Each number is 128 + 32 x the weight over its row's rms, rounded and kept within 0 to 255. Layers, rows and columns count from 0. Numbers have three digits each. The size before them is the row's rms in percent of the matrix's.

# layer 11 MLP down (transposed), 1536x384, rms 0.0314, rows 444-516, columns 96-191
105:144175146123056150110074142124147114162119157143119136181164087107161148118148082110158087148147126146064123153156171139141099064138047099135144120184109087142154042127072116168153093146149163158110143140135097146175115120126140106156138147161136121119096159119121164172133115152173117103
092:143171122120132145150170120121140111109153129147125093139115098112105040155107148120130142153150085132082065135114138196189121075133138124115154088099134111168120144106126110158120120137152153133110136108183125146113129163093208114155134111120127154065178112148145126079126160149174116142
107:119116108077139117133107128145128100184137076182119143093110076129110115161165074151155105145117179116152142157125131131184135128086125064096135098139096150155132103155129125188148134169182158140172153155185067113159152131115113168144136128126139122158116136146099131112122100194120129139
096:135158130112140114120141114205115116177126158097156176129124111111127095134144139145148138131061142136123116157146126128128070158161168141137136127145101076120092087089086153149118187202178177124129100148114082081119103085104110097143172152084184114136136125124099109101092100132144130125
102:107086151096100113170138069147072032139133123146131154146149112167147074143073138110148167146122175134150186101173153096179165100109114109128171128139094063130076151162111133130123164113112096115089085169140097152129128073137156121133105162167087132174108162120153077136140115171095185116
104:118142139131125098151138129159115118126088081137124077110096086144125107131105169187061122129202116104194149158114054149091106124128151112105156137158104120113106161109161087131145090170116164109107113098119135095165089157144103130093106091168123156142108093133132087117105115124113145141
096:123168064177075113138122168173153106117056071153079118106085153101132141072160159122248127066110069151124132142095107115148090181117175162182111160132120183110128175141148128047134102198138128094103183121119142113211139138153088119113114142166135191149152120131098163117130131102122072134
093:123177087160107130085106119162157142193174150116112133133107182077102129139118170156153116071161089138141168141098069118168127181129092104144091090118174090142057077124098076111166094122116119128184090074136186101166100116112137138142116161110112070132099091154179136088149155101038158175
096:088109179095117131105073088146184148120167081151141126168165097152107115165060099179168105108153104167099089150102142141132175049138193072095158109112139153069155124182110132131095082135200071172095127073151117196120056181152141134144101140167144165121068094064130120141115107179066113114
108:102137144097122090175193194132109121139163119095172134116110104121166125143124102138128148128081122143177106130138136138102131078114117085107173144189179150164114091097164132143066098118139062111167127138104107159123079109087191133133062128160127155108111127133096103120168140136131107149
099:115191114148140144088093077089190142116174167138190094086106139134076129120162076165119093145070096070159122148183109104129155114120087146141149178121138162119117093165179146119110105197156055142131128157105127137154138127092114079133086110170086121151173056102107170127109163089186121255
095:144166117160117128084092156170116118150120100136207094124143159084161059125117121099192106115121133127081132141106183125140117110171142138127125119096184147096149154102181136143067112146123124092090171145115102152140125171158110126174108151077159137126147202107106151125202146133143100153
106:095210185139097097138128115174122129122103113046145108092130144146117090171159113146141156163128136109149149129094111145104109069174170086126145127140107093122102139169145115115109067116125136195117156114074121094135085113108107143139124080115147100136157150146145140145140140141127136129
092:120110140106112156127090130145147092133114180116138095153079115141089115157074173152095121138158168141111160100136112124114178117185125074127120118096108125116161144168122152114032167115068163163130152153132115142161164107104090133155125189115160129080140123115091099190111132100140094126
103:120143104089102087087169129086087138123150169132142152122127151076126076149131092070116112128101105098092159149099098130152143108113106109169119161151141104096157132173108144119061155132142129086180111087108103187104156112169166061106137137097101130076095116133116158149154122162101239087
100:133127076128108165150095117114109163087126119244161126083155066176107156066116133127175193139142184125134148116151162124139163081095069128115127133113181114092166126142168114070118154106146098165199137113157118150179101133107068101102094140126160064161153122078166151170097132147157135152
096:057130053152160152083093166104148143119132195130083092138149153147113132188130115091075108161174132073118148130172107142141068107125153087198120176139163149166096120137128107148136097092068142125183102138109181095116105113074112123177184147081207099137114132122144108200075185172117148121
098:108117159157070182139135145099110125097088139143132154107108162147103164055129108151133089111153126059183136129189111107114147123167145096125101154186107089037035187057119057070163146141169131072102108174143144145081140124142119120157122187118151168133116206118160165122075105161186118146
106:128098109133157095129131139079115117128162148131140143117095054158112092212111106127115093160176146105070103080110101137103110132105149077134091139145123101147103118160150206130107139124174136148098151159126159168149120199147089120115146149089196141184140069164201134191118139143106160144
105:111095143066143132136169210078091133109085133116090103191131123155212127142132154106117135108141164112125090113092186098167156086148134148126125121207153219118125094137100094119118151172112130037186136120101178119148061100107080108160088115129118153122104087129133114115135141128172097137
101:086147190107084088090157183091156122133100142142181114128136124109089168172100108124158132085084126110095143121112153099133143133168146148132109111100070146155135091138145115105095111126122139175165108151112112121140078119108053079074140146067091117116077122154143073123084109092112102161
098:103112164152113165122155173116115142119124132119160126123125126140149142108135115165094091134108165122077127139087125162162105156144176062063135137094135059175133133138071103098169103100142157181119120107145084168118119130156083129128147149109162142104193155132133130152096113152093101134
099:117147155116137090105089107094096168146154106137112174122114159105144144101129171059082125174115079125073163158123112163106142157156150084184124109108048173153130134088157129118160168062111111123121135137091167101153136116175108114109124115070134090137138092160185091140128119132120138151
105:141158185138149117078129135146144139121165157201171143077134179137103109158138131167184152071121104085155091142169139122123151134089143117141123064168146167123127164090194122073126123068140089115091127137141127180095133143156160147088114128145168108096128114145135140166198140145100081136
106:119174147085125095158091154154122090131147144195156148150133081122098094172082165099101180139115185113124146158088117135106140075168111164109155161125058132138081149105140102077149064126147159184108090098143102103137129135121167111144133074126176126129140145093128154224152055149164152129
108:166125140109135090104197118119132144128108103102158031145121145122113080069136125137110179108096158136165124136159123166146156121079143163112089145153134165096186165063155122126105106154090139119172119128075142135109160108109125158137110101045168157153072110189132170107110130144147094161
095:138136118083164132142030116109160124131138135155134088067154110141162119149092105093109159133116130149082132082075083141134126145180077126130088134119133100145160114169084083116123166171159103103178077101127138087208109115061134147160098097143082120204146107136157148149153165178163118188
098:148142143134133139081081117159173093136073099123134030167112138121171155087090132074134127140091117137181146167092135088140101169057170195141138118071188116085148124098143140097158134129108166139063119133144177108203088135110196103130049059100073116121141159154171091113128138118129126117
111:115142128156066134154149108111093110127149076134156114096106163201147103083109124158106160140133110180080185187113138146144107119080129077141065101164109091119162136104102208080099073172103128077088100095102169142153116102141108159162144129171022114105158106166166187155113136170163108180
093:160154075031109167167114171138105159097066140118113111152178131110096135087169110120105107138146147173126140130108129117100087109134064203220117197147157120129162123127071199127106116146101115156129093142152109086127168100111075191137107162126148095119130126111119097089133086145119145146
105:138187142128164182133078098095201141175170135132108044184190175107079149157132082144133124117158130160107197108121106105086101168095055131094210114115140166179134122113094101112119082147058101074085112114138142108155081139150118075148095121085104115118132146147156109080108141091131107148
105:102081126157179135100112127090128105138131089114167121128156119157121082114127142128179073137082173172127164119119113123099105157103160165131150143108068155128113123101109106118100145122136135129144114142139157164054122142157114135085160067101078103143171077152131089179136168128154064120
114:166146146091078067128140148120140152154150099137124076130135090128140130116127150085098103146182126104131098041077142138128155135127109142065166102105096145162131172116092140178147105198151171165121153144164096112077119088132071102128096047117143110125171099093126167109067157137122227203
109:148126159137148065082131112086123123158107142194117087141163116155142147116121147133088104161097156137116171137142075120131145072097144108119096186121139122171069096042097179125151121068123068156126124067196163169168102083145116115136131151162129104134140170104135118100140057113125110160
105:100096117113110138137134100122115144125164158137139171124049143124114155140088151114103123156094083098153126121066108147158102074180154085090186123140135129152184138121079148105152123128111128122091131145137102127174161156113098090114163095107120140061148139171092132110082114108095154154
094:126148101115163098181136091116204122115180098195116181168105200106172138168093147128167134126156150151145081188120123135108116181103154169088111147064136163214138116139158109160104138186097141187097073110041118139163088163082113146129161103037157118109126107122177121089122120147144121087
100:026166107104148101138107110088099186124104114096143105107110125134114123102137161210121128146152176178118161148135132164125133119153157118123115094136069155142075122089101185128122135113167176129129098187110117151110116114119120061092139156093098097106138145112112128159118138130097070122
113:143139093151050100130090182087140138128120127159160089134161048072124177167162086063146141184173115193088115089126154144130116142127138112184103147121082190169145108144129124066120142101076197140101153132148116080130079093159136123156110193088132151040163146110151122069157137113096079179
092:162139072124164169137092171101088158113090221129139118128062142151100126124148079080135168083115156158101109144146112155136124105077143138176128124127163060100095130072117125146094126141139153169091181080112165151126128142121104136078116131083120123141114156133105062093108127100127126117
115:157096142100121126110080128090126124119130128148184132082170166137141133133110123098179154179098135089091127111147100111190161135114092100126137053153147186143098102142142100116127089075164104110175133137083133098153149177130132091113134156121070095132134146150116149108083098150129123095
102:068098167117067148111139118128105064067101138138070081155140177155108157107139079101109094193126182162123117204148128130153113105103141178179136113160092133121130105166163134126129131124096099108138129138138121077119132104151191158109150086128110082108078200154146174139104136115071070126
093:139111070092115129142094122137110117047133116140166111099168117151141124166116153132168132112130126075121099118141162147144092139157157103103160121121167106135125127148117154095117104161135076155126137154145098151145114115090120148162188142107129111096110180082160127196134115113175085175
115:191116094132138108182124132111160155101178130139139149125154130145124086102166160150101159127109108165123033141162095113098160097150101069178138194112180118132082154185136162127101145142152080141093155130118150147051150111143102140137141145161096139152108105174177109053091089052161132154
102:177124119086188143129135126046168131102132134107167153121175166100115107103171108180150160090098162149128134158195149150175170108134073058114129161177160166172092103110184144118112038091158153148143122135131171136089148111098095089162138058150138129134121150125163121154162123148138178137
104:098162118116090132166113163109100140092163168131198130112143145184107073108151109099121131179106118096104126109112125125158104182175137070146118164092146159211177131113176119136069148181169146115164110096178112131083144158133077168111174142103117112113125171157114108145131162139135179144
105:118092170101120137168091178123157167193196084135165144085132025166093136148105109170035180080104093207117171148110115153176126145140084144100150154130114100099112123160120116112116118142137179150094116148063072165143156152105090091043109129116136152129067114116122147132119131148167091117
098:104139139074069107129155129154145104134124124107118119111151100150112156121092170099097155170135150181067115095144118118136059148144163157128137207122105164108140098148112117072087152163094112076157081135115150109137176167145115102139122128141080122106165127140150126122117106148149149128
101:162145119130152099163120113143159126151128083144158117173127045070132103114088055107119118124122111140142101128081152139158141165132095112127083096120088178162108162135226162136143099141094116121123098166140084131135136114054107159086123112145176144092102124096161165141116056154139106135
110:113179171156125141154077127079077121130126116142165076143137099133130147091098130069158138127154064093144096126100170146200143089114132083125100158128147177196161110122185147159078108131139150068105141137136094169143123114052117128119087140122099156119205102131142161139131175127068151168
083:140142143162080100133125145145112156123108085095137187152176150082103109113112106104124089156090092138109108124127106158135121158110097140110122120076198162097110092136136158130106176116103132120101138141118174189139151102112132204168110129067131120090101155166196105148126127176115075165
096:154128086156054104118103120069139169080168126161129133107160108146108135179081094123139123124145097061080101117188124101181150124108147116072169113106129128157230101105111112146116155153101117186103152111116130208140117102128067143111209129148178113115167131140132150160088105167130103147
096:156108159108181093085125106095143129125136099165137145169098191133126145111099053083162175187110103137175145170077140165091183147155102137107178115126092128152098141148133131129066146099129135172095205111107097146095097147211134116106171113110115141044163165143147094130094079122089164137
108:163141164162177122177072167066173109113140194137157213134142112193146119159160070120163108132093178104140148108091121138132199192096171114129099140179130115119139119150124108138057136099176097112133146134117113107112143092094129160124117107135137128029156165134137154058147130105113120126
097:102122099163143135167124137188080094064141150111122101080093076124133107128102121095164049128153123153121122116135156094153109142118142109082107072160104098116125146173148093101085141075141104054115089135118110142127171123126170139088152135134135133064159124167037134189134128118170063155
103:140125165153144162094080171134100115136123157170171132129097095122097110210111067082125115136070100115082165142111178134132130056177140094135136031129129105152100110152156099137211109087154052189123128108101087121112132118161101081170125145093072102191054183211162140135107047174144125132
088:171134184160145137182003115144132097114143112110178159114115210085119140089166117138132121166138151163109124141099101163133119092151202120118148117185139074150136089112136152163079131100140121119120126111090078106098156184085089114104141109162143081098211100095144157103137100065113105120
093:159137151139140121143093121131147135103125114142084127154193118129189157154084156166175158133110080105103082125113100115121156155062186102174187121117089173043150162150146069165113179085065095129149076169122116157115115058135109115069144104166149172115169137135141131177124153124085134129
106:095134107144173092113056101098105137159153143120150133093111094144137151086054141142126094116085110171184126113074181132092133122104173131112127162152126119137112135176110144132117141135121169181090133108147143107155132139081140110105121094154103122166128145098116088152186090096182127145
113:125195119173099144172135109134164108126114135128127135169151138075096141146115112075178150128200154154095132150124101125112079084171140170129136158146147083174166127084184053195059119114115106117096157098163100118171108137112098188127133123137193116112159062186124148110145115143162093126
089:101172216148089086093014158120139108117153084116163063151154175078106155141178152097115123139143181151098109098123179148154180122117163105142148182167079156101156105117114104130141120157104166137115161108093144123086119191125172109142093137150195087158106178122110162073138137147109139195
094:110145125141103140088147099151127131156121149141100115142159128107148087125178111118130195096108176136118149150158145134084158177086141157148129179090126132096135095126140135057145104152097141119151047081096204162150159135099125076094168167087040110125097139101231138081092164111151119103
112:125166168098159130133156190146108085109140170123147110086153138138119109176069059108141147104129159092141183061072164164106124092083152132162109074125176120111177149113150110127091151119092116071086130082090084109165118145178152163086158113167129214110113100184172170130101146109144139162
099:138130173117162119133130166139165141089110137140135113115155190121184137098142176139127141134147107156127114154089108150123061105120126148162127120116170139141086155062113074165143095106050150119179072132160157100134062105139168127135131118139143158086157167141158138112105110167126120178
095:147105084103123124184087104099112168121154060104182123135129121108178073107129112080147132125170145130075089092110158117135119134065124201101162160115168099159080154165124159136094142114087181108159142105141043149182166133112137107145123122066133174137144139120156129083114110105151159185
114:118144097184170134123098148122104164183160103121133105165131184197119140199118159160118139172120135133111109163123152087164131104137136078106095145106138125107129153060133103091175162127165205121092129098166141121128135142125074150160126161125132086166140091126083181081116094103106126184
106:139175145127083144137138134125105216217103114112088097183098139125089140150155110138167083103143112124071138077141146119146135102149121102152142127147061116187142149097101133156133124091140149107115116082123156174124086104167129113115125147087190078095098157086067135140108150137139108158
104:189152119181130116145104095126137133158119101078154108174121149093145121090153137101139169136148190084185130098114145161120100142125095139083149107070158145109133081102142134139136109090159119141102105144128097147174108142144148103116142118158106136072111109118193176110139105103121099142
105:174120114118113115132074150143106082100163136134160097123107147100103102150119156103123134199100146112161114144103150144129101132207177095107068134073113157142104152153147127153132159112149118112090160146072128129125110107135184162103096202173145152117124141124125168122117135109222149134
101:175131146118182098117103085099152124156146086109138154089217130073171129123125092103163137169118151152148117142159189151112093179136108083145129150102145201140149115075151137154180135124104096162169141127104065117100157109117110092175069099115102107130103113112115126121094129137177151134
103:165126187118155155136128087162166168138109132123157128148112166122144191125142156119134143104088087178127103140105200140151128156184146105097152073111126112102093137139133120126082131162120144205154160112134136105067177145152121170157055106213134126090146123179128201061118121047111114112
103:098104092106162127153059204113161125107079074100179073175165134183143150152099147145078089205127104172110081157111171135131192108084105102092130114137148194100135095082127095133061193133093081106150144100125131144102169183132077178113121171149103101192141139151093154171131089110115074062
100:164139149173068090125101130158164178144079153141104165094159156092175076091139060094163056150135068131160064135169096107089099161120145170165167094173082109136057109149125085153077117092101151141168133103091140122100093166107151137064127135078106131149117133164176091125107137130095145164
104:107116136109134074095138122070113110183085175132100184121125177123143126184139078112119108129135155096157128162099146117202136146074114108196112101172101153161080117167149152132104173175199140122153130076128140114066131140191140184122111195132146107186107116119176131126095076088104087081
# layer 11 MLP up, 1536x384, rms 0.0306, rows 445-516, columns 96-191
118:145065064170149173092235154140124104157101190116068140142140108127110055127117128117121104184134035168154100115102111186160077154156095166137116151074128152142209143168120155094127142168135098170111165133163113059114100118147157154151157102123104122086111123126101120119140100120131167142
098:138093142156114138175160141109144114111175189176122138131132098133104109177169176147116116106130136172119110115174112126128140062167144172127172140102103091153204132084104079124100110149188126137073120101138144073119116144132115183117078082129148167113092144090182090147131100140170102091
101:144157086119198199111138174119129076145108149167132155133150133112113162139163151126128172124119048165139152176127102107123161132156111123146132084069149153069164119168104147135090131197122093187091154148129098138072141112121149181116140131160072086150138171115139117142161080124138140087
108:138079136179101156087142124137132084135134162155147154159122126142199082153131102148145163133196098125126100172118141147156127082128133149134097108101154144138154116127079103132145085077103148140102127113147151101153146099157122091131079077161151135118065061181152150177098136153118140177
112:129123114093154169106143117129117120082160121142092135162126144180118127113085145151144185096137135134082222132140109154123066105129133106119130105115153096115128143136133156125116094159150120180169090121140143115112104088128195118123105151203134150132106085081118097092083096155156102175
105:138107116107188198139164143120124139127163163115129136134102113096114168104127124085103183127096077113157119134103086176144155118116165179086121131163112124136156108161120158158156131056163136177092077122150151107087107125074124088126086161128107073115139160164131149150117138111172141176
103:156155119159149145178122159092153144119133187096086129108086100130080060142155166169125178108080163104131166182125155147138135110198154111062108186128160077117154150089142143107171048114106104166096090122089087125122070161180125080142116130195105112109090137079127149189161126148142132157
092:188137113139151129124143153111106118075105130147086172076089129114129178095115190105098160123126044176200204119119107151097130130161159114110126132194149176100144122113144181080163092083190192127150097139151095104101176121142135096147129167143127124090121131123114150152098151163134156173
103:147094165105141155104158096141161161131131138079159155108077089139123088031160063084123104174099138149129104117150114171135078078146099134097116141168165125137202142115149073120167141129161176173117141081133119151087090129131135150112129195196118172091114170135189161140137098138135122136
102:120119130120169158090156162139160086083150118099148083190111118113194140132125090083117125157162159192132134118055141095101162114072136155131107182115103195143129126092064144074136129168171150133103162169197136082114131097134104101129143158160136168127138130151118040116109110148115159059
102:219131143142154135147146148117155219139112156150126119142119058132137155093143165105150082099138160124150141089134146151123114086127157151140113084147158128078160163190113047082094122135141114103099149176112142121124132117103131146168162143134167137107094095126114128255100073181097123169
106:126186131179085157128166162138133125079151115158119137100163120128125070125207107136112115088183111174123167133126127138148073139107070134126099067140157120106123174136115176155092169167157144112169123110149161114106098087131156101170172125153083139104142072132062114126073093099087089172
097:102117107164155158106163123064144135098164160181126135130085179157116141090164084139106146066087106106142156121172198119103119069156125130125124158161159143104162150192114140129158118117133110099171083113090131147132137061124128112134132190132092097140097180115136103109067162138088144155
112:135076080129082111147185181153130128153072169129114177065145149150130134122110115183102097154135059161198138123141099149120141142142079129111102099061157184167160124097124104146199037112179135118144133140187118148153124116130163150172101097146120134099139134115195069106099153167162109158
095:119112129112118127154183172097107117179092098139128135166144142133140101089162102101098113107117124147097086129155121187084112057134180083073076125141118154105128096153116126136158139185126163144085118135113103102060110197107128085161073105106108162064092118119123120149044154080156121131
100:243184174137097139192116096133049157115115101141115117054131155159118097085136164086162122121107118170110162090159163106128141188078117152080116122202138144100160159087129146125132092148112175116106164118163115108122072131067149113119167116183128109118137113128095188106133173124122142093
102:142108109165081108076121146114138160137141081177128128093127164145102108147190150096109122147119150134139152149029128149094137064121103135138134155122141158092196113115148118108135115087096134122152171074184154159141101084084167135114122102097136157154147174144120147165134137113118115096
100:115164077112147108096106080125103083128194175115134177130146101070168113121126127186126071113151114121123144095103146124108101133128138135146130110111091137122134109091108119104203110122133146112105111082141149095128109060109193083164077109128132141142159114124125092124090123084190162134
093:098148110153156182064146167074142081112111133088131144104144102153131151134115192139152126138112149123111088142107111159134092131131142209056162089172161142154098125110117118122135143157123125101170156147117176141182069142078058092154222144150120120095156133097158137129122161160132153181
102:198132171132145159185121190147122099075087151162145131110157156139103154099116132127084124157108132197149070130110130117176129120137146151161143134094148114155147114134137089113169070085147159087104130086158188122114153159156190144138051166120146094082136170104147177133144122149180091105
104:175137076146124151133116112111126108082132145095198102061163123178194147128163099077108150092159076165185162143162213098147170159151071059126090110094166146094145136151108149117129114121115095111132183199140151134199129097066139051144122098171140087116200133106135105154082124177136115140
096:130141082069086174139122103072121105172093143135147105144109170074153115127135122185141126085168127163072131191127094128143130127099111121079082191116230192093138146158113139125112137208152107188146008098173136130095111129081121168097147146101146165124099114118129091088132087108135093124
100:159136125157106129127192138071099177147136113128116134145101096165134128128114188160154167063147100102116149106132207170091117106113085185198118082149173149127143112112154113105121170090086128146096059106139132125158105203111109175147132163142131131171102129114048157091155124187149094100
106:174131156132134113077128103162087145135170101154093178112138117145138141171123139138203088088118136084119152127112065108085127096086138132097130125136146092120128197061111055079129107108169105148174120109153161096114112104082139164128108087201067030103090071153166138166140114135160086141
108:140098135126150161108189169155116194154093086111130083135158103151080118127148092124149193145114136166162150124124144088102089071142139118139163103089103161172163094174152145147165160166159109178127138083110187125092112094108158113156149104111108105109123149091146140155101080161121150161
091:124100085100125081166143105135172140079138141162117210152147128099069148074115098067095095145147070156160158099132115089126116089099147093120118184145103107130161145142158133140149133127108137210155142154136103142105119105109177128130144088115157051113146089127177081173160102190164081104
106:142085083116136161157158122090137130134136098143120140138139142078117153093118138137125106095125066120133112152171138186062146108136143119070132190157114116084134133150093143120079087100093102118119205088117170124122096170193118157147130214102142119160125076064148092107081123189125151111
099:196136149113091103233160138129115129126142181143137117077202131120156068079199171127112139085153115128125147135104090114111091082120119163129079161171110055135127136103057076080176114120161126129158144110116151174075128126119123133147098148142130170133115090067084165137121140134152123176
102:169183165161147120098133182107100133089145117110115119048122122159150110129111158158174182125087110077155145150138082112150136160129141127148143081126087150091118155072146046123177105130149114127095160103115146134023151123112156138172121115155146169133155145094138158078141193098095078177
097:156101118079107095133115181168137132094144148158120198128116039119223152070183144163094055104118108142200128166162145163101127119143185188131127095089129152162134133111106174123133106196177123149114106115100156140084076134102129161078117122129119140132113119130140155124109069127173125144
097:098091135139112139104145171054165184108162154174144130133128076187138157107145120076131096098078078154142095133175101111157125112146141102091147140157102097104151177138115068155178140140195132116089112181121151098132067123113144064139139131156060069147156132074099125154125100218137173139
108:187119082188099130156125081080107153118089108102150123072139079097081119151130160178133185224132108138075154130121122082112138146144158158150124163058146089117118146208107120089158163082096121110147115139098096060141043111130091117178131175158120156109109149135127085119146140168186160099
114:126134120102132115133154118121102074146149181096067164117192116168109132168134093132124114117167107135152151080131140123145136135112136127136121149122143084137157121144140183091129127154160084122137146143141147138101097121048122143112099164152114065139108132115064051158049097178121148154
100:118176104127122128125150173099126112168162164200147159176172109170120135141133114125167118147077063099125216067133154154176113168113091121173153124112172137081121156158156115140128129144139177156150122120127163116160127149137128182144160140157119083092107118097145094120159090172153158086
099:110176161095116041085129148135164165109140135118053142124101137099097167107128107150131159129120147157170108160137087143112145096079189102122179148189143096106131130111114142108183150122151188183143114093212103072074140148172118142077127132117127127105090086081106133138109180122155170122
102:144143135083198157142159126156126092155121127138108162133096079122091082152172117071133091141121078159175208141129134124122088113178139114171162130123096125124123121151142142108113076143119148196106170086145136133140117125098180145158121120137092114129103139132142135125075119140174089103
096:108165110163127155085153130107085175122108117137100105107104119141138140068134153089152116134110092142110158103146154160116109123121146092074154123185146077145146213151150131122194080124153149127105182118143089158109143142166137091200161148166171116161111148100106100158144118138138113129
102:116140126167151132200132107134103117127080153153129115086118107189174125129110122114143121179146159156145151143134153138159169051174146090118104107093146151134084127114079073131128135150100107103088110139118137099174108140101163106184109106148096195106117088057134164164101071157151085157
102:148123134139131163119136123137143146098148103143102123111138111114143106111167080136064146113039158152115099100126115114123139110069127110170114130134112141121189154148108121127158156154160188123124105130166140105108157115153163133203120133141157059106111115068141121077129128142158111103
108:153131115147177161132135141131103127129142124148131175159150106135121138105116122255106119094115032140171149114126087131096138099134180111117046124117161149122137117119143075115090107125173178143128091202113188113145135140152110148137097182098146100089164143120169108135124087170124181118
094:081096116126163150058133130119157140106052111151100161116088127118114162151209172099112174126086082125145112175118161108128137090118138178150167141179109124106152120109122070091150136122122153105118096127171106117159113090110160079121051139131128159141126133171111104110129136142170134188
101:117118108129152162133187125165085176145108185140152095154070104175108141134166176100170124121115139164074128124172179167084103160145129118110072190120151172140144164107153158103124171121137104136153103139139090130143133137132139122093122130135095117136132077153147091154095107088191180166
100:193132183104176110148136127149162141177147121192128119131093111124118138119104101061094159183157104087184120145087116146148078039154086093107125122108100129140126150082098166116135107155144054119128086152099081149139123099130122094177083114173132104078140102136101137120135125143101159180
100:182141112077176130111129091115147168096135128081088171092073110114101141165147132110120143149160121166165110141170167161154123092142146117120163114100132084090135090161068197092106129067080123118119114196145126104143094096077099048184125098133166169121107118118088125111105118115151149176
102:109094134111138175118108114155091156056122099173124117136181108138150146059153110157123104147111110128146068208154133105114125141103117159169088153209197121115153137119196124149143128163094109108142187102133128113159076139101190103125077161207075142099163117127135062122129123173138143053
101:179103133208099166129105089064119155137119142161213156104145086153198091148160207128130146119134104092122165118128140129122149098133148068136166084114136195088132127126128083127122146125142065183093148088098116082111087079101088075061086126169119094112142145137086127165107131149117172165
097:189143089153170178116157113085107148098130163144148127094159093173106153142133122109161127087104136214155087139155155121144189155115095147142168129089143110066132152067125158139135158125173096160067076135176173172069136169116134174106104122098089113133146155127081097172087169113090108166
098:155080102125065071101189158120091124182075145135156136130129134102166129136172141136149124149099113128178141144063126170101068150136144182169183107135093153121168129104127106128133126142145147147136139133204131128064172117146083122187135116135100145135142074106120150184171069165132199154
096:158115126146127157099123143116098146049107120111153155118102201175090183098191199124117123160132110156153145113125151126127132091168106149145152120158200079093109192172126017107187126153107153130114220100125137101149142049098122065107161130171073074100135171114135088142122112156193151137
098:122177172143164108156135119115102082097055164078120117086122100155182214167142214114148098137138099146114143164125085114132167081141181193131113096137158081112114152133087104075154127098199170141134120199144085100159101122098173144128092236217129144103079114087089124155075127120132118112
101:112127119122148149109128149113142121127105147135133100122176107073102138100171162096139163084107125172145130181156135130152062097161177142116129175112139117086091147126088124140143103124109239090159134103090148098157120105082140148141098147099110064118113080153092123090106160165161163128
101:089137170106135189166149108200115117115115066093105168139078093085141119127135165177094104157227128156134135177097222140079097065114165097147105165124137133088149143148141102153113115168136075180062122155154165140097125112136132122101129129190148123120143094097189121156157137157174120092
099:152114132176098101146116126121114119134090110138106111138190096148101101171148144125160159126115128141121104141128127116107128087162115167108070109107184192094126136104141133110159088149147094109109181130112162089112148102152146102101153136184175094139166084146192140151144150117085096091
101:110115162096147117108120172129109141151099102109135146123162100176143214124146168101180132114160121135149132099143058127136096071117132166118074095190115130122108128146109133142136142095117115181175109146140151120147119090118099101115136141123181140127125104143126109176133094087089137099
099:122088111129132114112110128145082092102110128176081117135116182147075120124123118153129121112167059201113163088180146096069099151159128171086144149147116087122104162110093150117161150119123091123074125121134092121146113115104118119180094172161116069064123108113178162155130092123170087128
102:161098111087135131162120174091081199131127073096118125088084051162132064151164140137157113152107149076124125137103193161090133102139143099173107178129126142092196121144127102077156176126120110143068077174190179086119069126091076109072078106174115151107116145105093119119160144123094143148
100:148105115116137073107144157156154139127102125134087122169136143105158134134140153134155122152118185218183112113155140109074123124103161137130136087150147132087137082133149157130167102082130102086127077165171111094120042072094165091147136148185121145093162129088064144162035145148104151120
106:162106181088156096128164175091131187147150128120129184096149114122104117167192127127159110145107068178140137207122149125150096098127170093126141075102109166100100125151130067104171126215168110142133075122120096126113154122100137126137126128120074107128158114131079163151124114163115139150
101:098090149139085145149075114066111113109079173125180113100160106136078163147165133160137152124118129146111164182071133077105083167149119121110131198153106074046129116150081127116125105129093179147174103124088113077175083120132156131111111153181116092102143184127142091159124056093108105132
099:165150130104120135139137115108084120121027106110102133105154106137109105170150180140125125168162117168174119156091164118142102103148169158143192119133133132096116154138140128189173112107097139127136201130118098072121123139163172140067122122215108137127176081078087114151121097129113066115
117:117086087163129160086125186090109158133176191112127117119155126149122127094140168101118046103122161129103108094147217157121104137068097108163099083122173160146171128127167116156161098134118110184165149048145150161052124147127169173116097138123100137089129159173113136173177115169132134114
097:103146138149136167163129172135114130128180114173085144168142101114127133154153147123157125126119123106148121116115192145110130153131152105102108156128138062125124102114137131155134074128140082123078145115186124121098100101131119127170094106154100133129167064145068095160135146154179151115
104:120150180093185145067124160102078091069068136115157093131124114141074143115133105083106099127139161158213100082109190130133094066159158171127103088122131088138142132098120151159133148122162093125115157140170166102145160104102171123110142126090175077076188175106161110184109103140161108131
106:140110134052127152119141109146156085133137062075095162162108184084172119125162128087130107143161071136142139188178088178112130127151156132084130123160079152076123122158110100104143151105147097110077140094115091085135150138148120140097166128136134156101074059087074092223119106132224118128
108:109160133144154117159129124124078094119133130115115116139157109150190155119141152090101147118113104138191134101170135158115147099090131135112123150085120135155099112142079135149093125113157119172055124135160099086192107137034151154142154109206077177154146150125161113115115102168178128150
104:110119135076148123090128135148128155139155156114117182172152097138143149160099159128117117142161166156128155142104127148072065108059163172131104091187167094106170122144128155094139122154135172139160152137139163149085152081128105127129129126177132066133180123169069152142086120132154147094
086:131106027124164162196088188105159081153143116126151096113126156171168138071161078128166142132234115143168127070123094099114148136079167142100140159084114127159152164156111139137084161138093131048109178217161193196102133117097116117126100116133085131093124091123111152164153144148145142123
095:068124134091141132160111187149135145111141106128092118136082107137132180108130203191127165133137147118118125201147086160096087171132178159127118120196130114116132169133071138131107173131187084076127166131114147157101149109095116148136117179125171113139154142103148161144065128164130157094
098:177133140120180181136117081173179157078182131105140157118169102176121115121154142096181058125161151144112140120114071146101169091083135165114103172142139160123157147149101165140177103165177116090143161111143118069168050110088139116143128206075146145133114083095114092143136124157109105136
098:156113087116084100113136146113098124136122114111086119117165139126140101129151157078139161132106111109133141175005123107164096106103107099157154192109155123129131145207163144165078142114086200159132136151161132140085078137149116122158105136172101105116105175140115098172113097136130100141
106:038091082140167125124104118170151177126135144111135133185137096099120152064129152134130115111146100147113129132131144142144141073127153138086203088152140091109129164149134153062181149144172155142154136152125130099126053094153112079142115148150145118105157082130091111146157129140123098144
103:151146104093147144084103148137092076110111127129145151113183084157081059173134146108137102117162130123157130063128093144160155081093126134139065160153156108101171122113075152123191102143099097109096147190156125116070095150100145142108070139149123137100161156108124150224132117131099095076